Part of a small language model's weights.
Architecture: LayerNorm before each block, no biases in attention or MLP, untied embeddings.
Training: a variant of SOAP for these matrices, 87M tokens.
Each number is 128 + 32 x the weight over its row's rms, rounded and kept within 0 to 255. Layers, rows and columns count from 0. Numbers have three digits each. The size before them is the row's rms in percent of the matrix's.

# up: layer 4 MLP up, 512x128, rms 0.119, rows 381-427, columns 0-63
# down: layer 4 MLP down (transposed), 512x128, rms 0.0745, rows 381-426, columns 0-63
up381 101:100120133098166097134065097114136092150114102189106084087130100153105158125081092135182079145195134129123141163115124137030165173126120155163124111149111154149063106101128120100105137178104166
down381 093:137132094135104089121153132100112147144165118114060158088102226180142088154182075118167116095119133091074123133149181134141177113076138142126101062091121113177135149139128151104141076132107133
up382 096:115104122083179113182083106142143166137125076142107112148129149094122111135084199114104107131134116188163139133125173146120090117090116092085137177158140186047117178158128155095096196124133106
down382 092:118135102152073079135114141119094133147176147122137157185100135132128180120191121118072109082146113140144095119127162157161174075166153120207122109060075044124138060134181106151112080180109075
up383 096:141112043100088209208139147130148135120144107070143092118093104147059088123104127161151145119204140162087151154122133141106155100153066106101115080124140129092074125116141169108094193124131077
down383 105:118126084129142106075116156155156140081137177131169122148106140059098156129079119169171122117120119200116121178049097153150083170061142130139146105180124051137155180153099098157161102121083163
up384 077:162202120142121128092173109108118075131152138089141102154143173103184182124119111127085127102120092095164098109090067086159130104096204151108142131188128142109189110125115119164091054093104158
down384 092:101189093168148137053099105153157088129099112152158109146126041143149168111111108140087150107160099144132123140142088147128118107092145130121139120126142162132056137168106114138168082147101119
up385 100:154099087138065161101122144152153129131121126096120144218154136137108175144091153115118136159188114118126076155103171139126117147132139181164145097168112171089112063126109075110164141094128083
down385 109:106077155096083162115111153120134161141193116076166137139126138109170165092097144173086168074139145111163142156096187146088139152167075166167143080096113113143160112147150179127129130097182080
up386 104:205155121030115090138102136139107106135089167112164096154170119201120107146141169139142082163130096184142130152146145158062089113173138172101072129125171094087124134125149165186147174116087155
down386 104:095133102145090101126139093114140180187097134158128140126119142104124168135132125110182165116117070121183100104119107138027166129120149095107050104135117082144155126073147078115134101092128149
up387 107:149204125123123112147119132196133095163105100128152165138141168150149118077111085106096083155117073070106119116106096076179111110048127135115160128142137170151106153115179133140131146103157120
down387 112:091107152143182101174109138169137155140136163156108152102090169157171164173105148078126130184144164123165179145138108157116093116113141117138129154127104122098126143117100101153059164131142170
up388 079:124112098151174140095190164090078070090155130101072133116145089184070117094114125108151152109118147119147094110144145162139160093152083128115110105131150144178089083065146164111121100098089085
down388 104:146120130094147094133103104160164157169147075122209067089156095098123106133120164127130117144169122160136156122139125090138161151155110107136065163103128116126141155136094114098192112085177147
up389 101:188150180147125121160089158132105064145097132115111182134110101131134099137087094118154113185111135120179078186068120161176096165152112132104107145141108106067121117188075165102133107176120069
down389 101:150141097126069122115185093074125134096107143144107023104151128173084133083144080110137144143139131138083144097132117139203171109102156133199100109094111122148167167146134093097084119109151154
up390 097:113120088135115142138104155063130163157126114169136060192081180123139103086072131166096138148119133112115131159136118141137136162144141074097161084157200129101107155183130160110104103199118116
down390 109:154101149116085146100092101152110135137123088157180084079152185140148062085134169076177153099112116157121147145216129126137210140133155167098070121145131194087180119113185117119197148126086125
up391 101:100146069146047148159117166092167114132128119163155084176102145098176110122082105115068096133145067149078108140118197122156102165109166099150132081174148114115105131138149120106122164128100146
down391 083:147165099106079126134101087130099114100111079140116066130113147093083143132127182145129182115102106130096143121203149142147155116149160116137057096155107154105137137129122117141126135130126247
up392 112:188082113178166112107105172115092110162122101157145163109139172168132062106082112162096122140159128121058087127082103133168117141133097155139175132116178094139168095153092191140148182142086167
down392 097:135055147149112178142145132143083166136129179082138157165126150019125145160128153109106062091116102084138130114127180122084153120145131140119178029115133174126089108139128139150125135182130119
up393 110:093125095110096098183137167151194159133103095130166135090153113172064115157125095134133051150148140179156141092124115140095093093099103115149110141096116201149082132170133134106164095118116170
down393 110:126187141096119060112159196130172096124081155098096178161136158147143170096100119138137058111110074120125111155099124105137149116106146156073149119111061126077106104134092112143148131122127084
up394 096:154125095063115104130138104132157082124114153084176081169115099118112140141157139153078193107168146099111079151146114157117135103177174173107140117171145082101083136107128157156144126149137149
down394 076:131108172105137077138097047214094124163081171124092139184148170102099110100144112112158148122142204173126107133120079138122158131137166146146148134131128109092105098082119141111155134182180169
up395 096:104156146167120094054110128114159073147106078130157115141155151056133163095072098131137110134151126188150098114129134162179117180077131141164130121159106134157140090126094122133145094124128145
down395 107:136149103118142133117174173121149118137160122135076092155140123201142165125159119127118129124154100132048187140137196152102114124102158105191121112154101093148138110156103159053117175138163204
up396 077:149102148120089112119169163144125138141131116073114161139109090117115056154145159129145168165098130178198116142137166144113101163157112105070140139140112108105095082131152211181124169140094114
down396 071:162197104120158116127071151117092142169102145171152123158141116104132095044140147118083122106102158112121218124142071145156153107128109143139117141084175097131147167125152090150088085172151135
up397 115:156117106093184132079114124135152170147130131132155155176150118158094123091105137144104155147145132125149198160095122183116111103158121194121093092148167134166090104146129150119140072126082146
down397 126:144075120116165104126066100099156136132161108052130087150087096116135109201115111119108143174146155140106224121117091138094105141129172145040148103139073106100150137146117111152110128114159144
up398 119:111094173136158153140075160118142077156069113135092174100105142124184126129163179115110133074095142145137120204116091162111095095114125113119149148150124126124124148152114195157188083097129125
down398 118:088155116079056088109127077165156078150173116178140133125148147133144082048124122108198168119067139113120098141123134093132144165120153084144121158159138152083124107120075087137083103103043121
up399 123:169129131053195181069044175156091105148155125149111142146119108082145096109157142125081113095120109136108141151124142192157079125167113105083103130185119132131146084154124150156107189130145137
down399 119:083160127137116064122092138132115173159109126102114159093118232139174040168166183143154126121117145129182109130095143117128155159121114151144186127076139182130087081101090145121123095134080166
up400 116:110144127130064134107082129161124084091063144152168204133133129087144127104115164102122111124106116136139113163125119150125132143177119144132123066128101160118139117121089152099189112100141124
down400 118:139113117088069134123133144110130153132142133190103116124154051128057157098100073111105172112124113172151072136081135161108070183192096151140109071153086115149137118159199155138147126066159151
up401 085:105136132144105112116079140123181131131170163122121139068071116118123065120111148171106077154059137055094152139152129133138158119064125156087133156094226140133118107157098134064134103105111113
down401 081:113075101156170164134067181123153201072117174111112141171186124155103101173114073147130170074100166132159123127106092105145194137130095087103153097125087107117137112191190160135091205100078093
up402 096:078139080140123164152101126134122111064181099166143131128124057134149105128125126181076092069117181166092158134137146117150122100167094153045217149090125099123106086126151211141121100133107167
down402 121:126165147084096145113195099094132140118157161133113083128164190090121179095108148084138108198165111107157164131206072159178137117083122123123054112134153111187128152085096156115175127108096161
up403 089:147070060121106114124089124170190188120125063119113123154143123154091098120133121110139141078167142135090154161080139158089115145184143182146148141106125175134132127134079183063203135148175127
down403 095:156118094159124091053173077117122107120152129148106103154123128119165169100117132079180155134135099117153120144151077125142188141105104143078152089112102113087197135114155152220108108157102141
up404 088:179100149169085156126125098066105117088143134076128112094131121153074126127127119107181118126173177163117131188134150079131115243176129086123163097152134098133157112093148166164129079127108173
down404 106:122141172145093104117158130037127108147139129042130127149111167158106162169135181100137137097097163067102092127107142123117090217137099113101142186107077094206135134085125145141120114164192150
up405 079:151067171113086110152106105055129101174059112138116129174120099141138109068135100122128118182106159137182075129150160129145111104176114199114140096159132154119119139085171121132110134130054082
down405 081:099115143143131084171106070121112086147117129152140152149144087130122205146143193098149166165138162158137116093132091133120154148135102175178096053171137149091110173147126110153102136125133092
up406 095:161112068181099145171116081161116101059131154108156155160154108117128112147122142120139162127141125138137105169107125155118143109166095133123171160124144119150108123152159090137172124078143146
down406 095:110143098107098089128105139108125141064105096125122093073183154132107132139152086110118154150107110121130101097107086092104114143233154123130134163156171185100113096142064101169103123161060132
up407 105:107121098123135080148074142147177115096118130152101083139111090168151075075074098105145141147077084091074167136173149124163113162097152150155141148191144179134104077103112140139123147094107173
down407 098:127111125035111150124102173163097081105122115111114093159140165093141070131118129090168142122165099155157096128152110082150122118134119104191075118108149116102120160138083115157115169166140170
up408 096:100158145097174134085141076059146171113133113118089094115102110215104156100085117172107154159159118140089166162095110174151089135144112173116104084120192150128113059174140155177056135103135153
down408 094:085076123102110089126120087118175160156187070126165074065082149123084083167152115117139140127128163113138179156152109170057080119112119103094089117135110111156126122073114135103145175087172145
up409 101:142111108108166125060086130107170212115110175068152177117069105140126073085130166152170147099095139141152079090183151097103121119079109115108103131102190110166175106097105118143126156156122123
down409 118:190125111082186127181108154107156119141141146137141087138123114152102144159134107115158056171121135128043127119128114175169114129095155140111161077118158160113129098106187151123135089163129074
up410 100:162171046106130132117071155123079061099115072112111162152145070108152129089099103122087187076145146098119173117161101125129108162145063117129110067167138096118110101139134173096117154077139192
down410 107:106101133175162169128143113148117157125152145194115129125117130135122061116129144115060070131140147126108183099129082180181155059144102113194082162087175160139162096046172158149147094105137091
up411 070:196092156111117097129126187123122114187081142115180150139078099088144047134074100112144121114081121141182116117139136092177118135150130199173114156156119073143171073073115157126099103145117198
down411 077:126147142186117068131075187148148066154117162145182174135200119153166144145112151134137185123096164149181099141103084130087169142090085194186116124090185164168128152140118161136145137154069092
up412 078:089117141144106094173166105054103148130120098135136111131065099132088086076105127100099126160150091183153158171099176126087143200130174168105104136122149164164116107129069132075103176041144163
down412 060:167112126134079115079145123099144119117111167104189167156110084120147141139129108157117123116123121164125124108136065177137122113119150126188105115133126124106108110149066075156120233103168118
up413 102:121158123134139090169112067108121110095110140089103088171166094100150113172106128118105170107125129176088077163119117186089172119139157106135112122113188163122167094143153099187107111087132184
down413 092:152209131080078136169185150212099113153113114139144126146144159089143199101144130093122078111167148150105108116146124131125158128195080086154121114112141146159072073160134142146128152196138083
up414 103:180099121073105122121124151075076116143126132086133161134117143139129152150174180124091147153092157154160102176144099116091104120158096154154078099147112098136070071108175078111124127156115027
down414 093:171067087107077169142142189135150116102108152110124150077155146079159085105094123125116105175140116069093088116123142173121157140157100091129132117167093154116171054166141143090135102123125116
up415 093:127127153084103168176113141154163185146150128085137129123152146171124112123094148107111098118091128146130121134146140177110024165104115113128185148157141159101090092159127080151124071125110135
down415 089:115079161123066188141137111064082165092109113108110087144134102138104180102114190136121120107116123147163152134089174149139079137034089122134130106131122135162116164137117146121084094123150151
up416 117:147087126170135136158168148123117168115111091138221108076115079161136106176099157166148146110120156142087098156135055085131138107155141136142097152146118118095137217111164164109144120180158113
down416 112:085127157127176147083146172103156125110154155123147164153122118090115167094100121126145135181132153108173102136090163166074054104182203154093162071144127125091138067151101109174068057126115119
up417 091:144119126214090139088087131136109101132167109213108128125176121132139118164085086177201100166108104083065139107129130096126133091091139111150093172132110170110150137118114146118164092132077096
down417 081:134121123113061080101178123121081102128123116131132101117221097189104122072120153197081152122122126103076161123119161098140191100131106119146106066088132126141131087120120077129094144149095159
up418 101:138153093078087134102119141076155122080129122073172175148150100151111151080076110148122114112149163141121117137092190075148116168134084132075160142131116062092121135092152172132136156154093155
down418 100:130124126148078052153160130098088126111102158092100144125103150145099088125142133142145135125183109109092136166172102139185167104172076167133141123044156113091111140082075157130124148144170131
up419 102:138099063161145079201125135185162120124187122139115151096060144159132123151117111139133068094138133173113148121124113176150133108118084092165161129177143112165123100126122139136128094139182103
down419 092:174132062094170103111212116149112142122194152104085146146118155123123158098147119126121139115146152117140136130153123167126174117123161136145121098168135086139122098121155101154094114069113122
up420 088:129141093113181139117161158099095134169105123135182076116124139147138124142138116174141123154173168141129064155128155170117136203213085175069173114166112090145110132080105146181145112145107133
down420 079:152152135127113106163060099134081139132156136157174106101133159123167156198140162136108092144133138109123153106129111147106141205165114177150111169127129089150145094090171154120134102137101072
up421 107:093140125152154168147180113128131158100098077068154151111114219148155164144108151116129148100068118114141138106127141159113123137070196082074215126182181151130127091138096118152139131142117160
down421 097:122097070156104051095176144176043131138116088139148157132175156122103115115092144141145186160141138098160101117123162141141146147101096119105148088163133135085130118100120074132168083136086161
up422 096:167089110125110100127094103137174102116179084140157161132131087117156160108128120150136074108123121169143114148104155192142178110110137185139129178154150198097107152120147135140152146126138150
down422 092:123155133136197104095136112119148102109233115128139117126120124108128089109125161076168109141123130177127127101127134171170118110182146116208125173122151121119075090095170106119106119158141125
up423 119:103166142143171150161130126129133142142145153113098136092063097157127109120069095175162125101134109158142075128181112149104121151087060130118152106160153124144112162127143183194191139103141064
down423 118:096105107120101103111106124144160139137115115095147150112139165129112173127114145157086116130119115138136087088109064127165092153122143141128147165132142182138120132148117096105129051129084172
up424 093:138131080119149099194089073138172098124167068151167127152122146134150191030083060093125167134178115131125109162093078130143113131119141174195154131119061165091106143105100092145118093136146164
down424 083:068081149077196126064132175073151180148147154075118086102150139108088166134127166150131142155129140114131179096155142154124097161109104044112109138127122096097125142157161131148144176117131162
up425 111:169117132116174133125078107086107092148121110097144194164131124138106065125191158165101151168087115181123123123150097112149105096103111144158132131133143063106133053103113143148130160160173140
down425 105:124072178181114111129099016135161148121116124121148104123147138085097077137132101134165090077112109157069114140068114103148183127118160101086115133153128150148130118135056080129133082161057126
up426 078:141131117176102098207131175147089115129134071133126118152122127148120110118134122121139182071051132136063084153089145137130140100153100114067169143146135133103140131191124119131057112199107069
down426 089:109110125136154113082098105153151168111150113164134111096123110111151095145137159168185158097131131153164147157158078099047131069193191053147107121160155095131121159099133134121116141093107143
up427 116:147154135170097099153115094126119113157086104112120159118147161140149100096105173116168136137064117165195110155134140189138149089124133161153119125144160158150106068121093148144140135118106186